Part of a small language model's weights.
Architecture: rotary positions, embeddings untied during training, local attention windows, shifted keys, value embeddings, skips across layers.
Each number is 500 + 40 x the weight over its row's rms, rounded and kept within 0 to 999. Layers, rows and columns count from 0. Numbers have three digits each. The size before them is the row's rms in percent of the matrix's.

# layer 2 MLP up, 256x64, rms 0.247, rows 241-255, columns 0-63
094:454524441476546508502495599497530510510500528508475462472501559541508531538521523559416544435486525482532498539495462537484516447522437535468401489497521493559480520561515518417420547523467529
100:496479433524439570506521543483515569444474486428594553495450572463536534485587472462447476532513518458539515448451470519505487510489442534518557502508530474545476467453538508523486498467455452
096:419519456493587472527514477465505505485469504406526479525475475525592558471465563499514514484510466466501500485574392547516478535521450512467461489522566496501533493504511438515532505437492429
098:461548543434469554498507546499547538550472524419563597480547517503498566485536452524481536548487505459521443494505507505492534426548478553485469443464465454531445528511487561539489454500560516
106:439542483497456455475481573504490543518426516436445522587496496493599540445486531486492463523459490520477488475538539495491504519505462543520446503492575458485446464467470545410522514581481496
099:497530557500500516500472462512513535633504559504530513473504588478507505422531444467496445494503481411499503473555440493478442492492503480481465481591426442542552481554522525490502492503492484
098:484522528528521533507477531516479486611436559465462508494531435502520525475504525398486465556502484449416533464506488547488504433522461500437474486557502486506572438487454534453477469435504531
094:454525511465518545470517527485528531551447519560489549553519502527467508402541516481509548465500516442485494582535523451427500528549491551479446526477497432574489494585479485540465534559442489
097:522518519461583520490469561493553522498564502572495452572546466427537503415547502465475494465528551423509528480600521486463502563479506470496498533540512491530520479476466542433469507461466479
111:537467499477512490491448508469574611484443566447516503489523427547502595474526476470530484507499537485516542501507412460504448461513447579429502461567515477496533527480524541491486515541490476
104:452468462535514506449403482448553547544443489451421521478477514466546469493474526438450431521478538514479561474473521525476482539460503534494496549561507485554486522490446475381508539500501495
102:426577529517497478577520565473539547575474510440550502526516508507516566451534483482568503553494499488545463499550415516513508472550487469476468497557507436526572473456514496499478553497495430
106:479526527462487478517440574476524542523420523491493430545504540469513492438578540434508538518420516542473478513566418450431449476529501519450531516515471487498512485539483518431492542440472486
098:475495517520494437437509512476504555498489587502504460447511504483518511518481409465524460574494506478471539534486458561531403500571511492426526502541509524516531526456483503463417548527532409
110:497470470516454522479489478500524541590477475533487523580488544503495552496519504534497518500403554499469570505472541441503494518488431543512453471474470471602535521507408587462508525530453496
# layer 2 MLP down (transposed), 256x64, rms 0.245, rows 241-255, columns 0-63
092:472471419497458503451496414507547442420464546439514508492532458471530484544543594523564532516482487531503464495458517453501552518552493491514494484470584557465526469508494542540531423530493472
094:492534488507561476520491502443446446495525472622529527552487477497473481438378420450538489506532517478504513507453549496462529525465490485501476495500477540415464529480493467522587507514547490
094:476515509506415538485565397526516463518477464478450490439494548512496539456485526482484546480489508512493411512454506415499604516490512468511512436502513492452531506538444585501505432479489537
091:515479454472504470581497447514496527491484519517536519442444469450478460494533482505519566490498433632566456493421480461500456470513503429485538510491533481537472438483499510545459503582486456
102:544539485582532508536397501486533505482586443488550474500510523518502458527481494545513475478434441455534502497518508533558525480482568473438562603504496468559583488504480484475510503501502451
096:516511435521545448518521443488506521495568512491495484524486521478518468485574460534501465500513550556419477481422572418526487482530554463529492481465435450487533498565483548448584561525529481
105:420553536502455546451565499534437539499483504512466447451552513504470473540537525489470464542560490538553476488495463482516473392509496535508521542464496532521522509582543492432564484503577460
100:547510463531600440506493521485542537513517525427452488469464532499513448526502499506517427529526528503515496445498499453503493498486525449495580427572540596483461501464519487491472485596442451
092:512518502510518557564499483427459480539571448490408500503529532543447495485492423504524483529450459543485511545496551448538435495457568498478450490519553498537510510534593558571532479481478507
108:445442411462438500511486483491488500418557464477449541466526485513512534550468476507511458457492428484624491474465439461520483460477533503456521495487500496526510462454513579480542523507545435
110:549534493496474492491527522492521466583532408539503545505482578493400461543592452474531488535520502572462483476515546530496520500533482417500537569504503484530489509471421486440540488540496514
103:483413469520481528431506491494520502461585538495505562554465528519562506554527450485504572521540500570474463547501536468502509470425549532530404520503508428500537525527473498495532543471448554
109:415465542529499420540527526486505512465491505518465551534469517511534452485507498495480545539467490526444436473481485512468522506533537573484518439431453525454493527397485396470475418507512540
091:509531493436488493515559545540479466531559467546451478506563541496510538514470553405500491478480595444448528499555486523509466577428549479491494459543514448429463504456506460480455502547511520
120:487447511444538500503461493481465520533486502497536546489546519480520563516414486492427479499517484391517421522532575477521453547543476559600441517497489430495499542579507493496483492473513496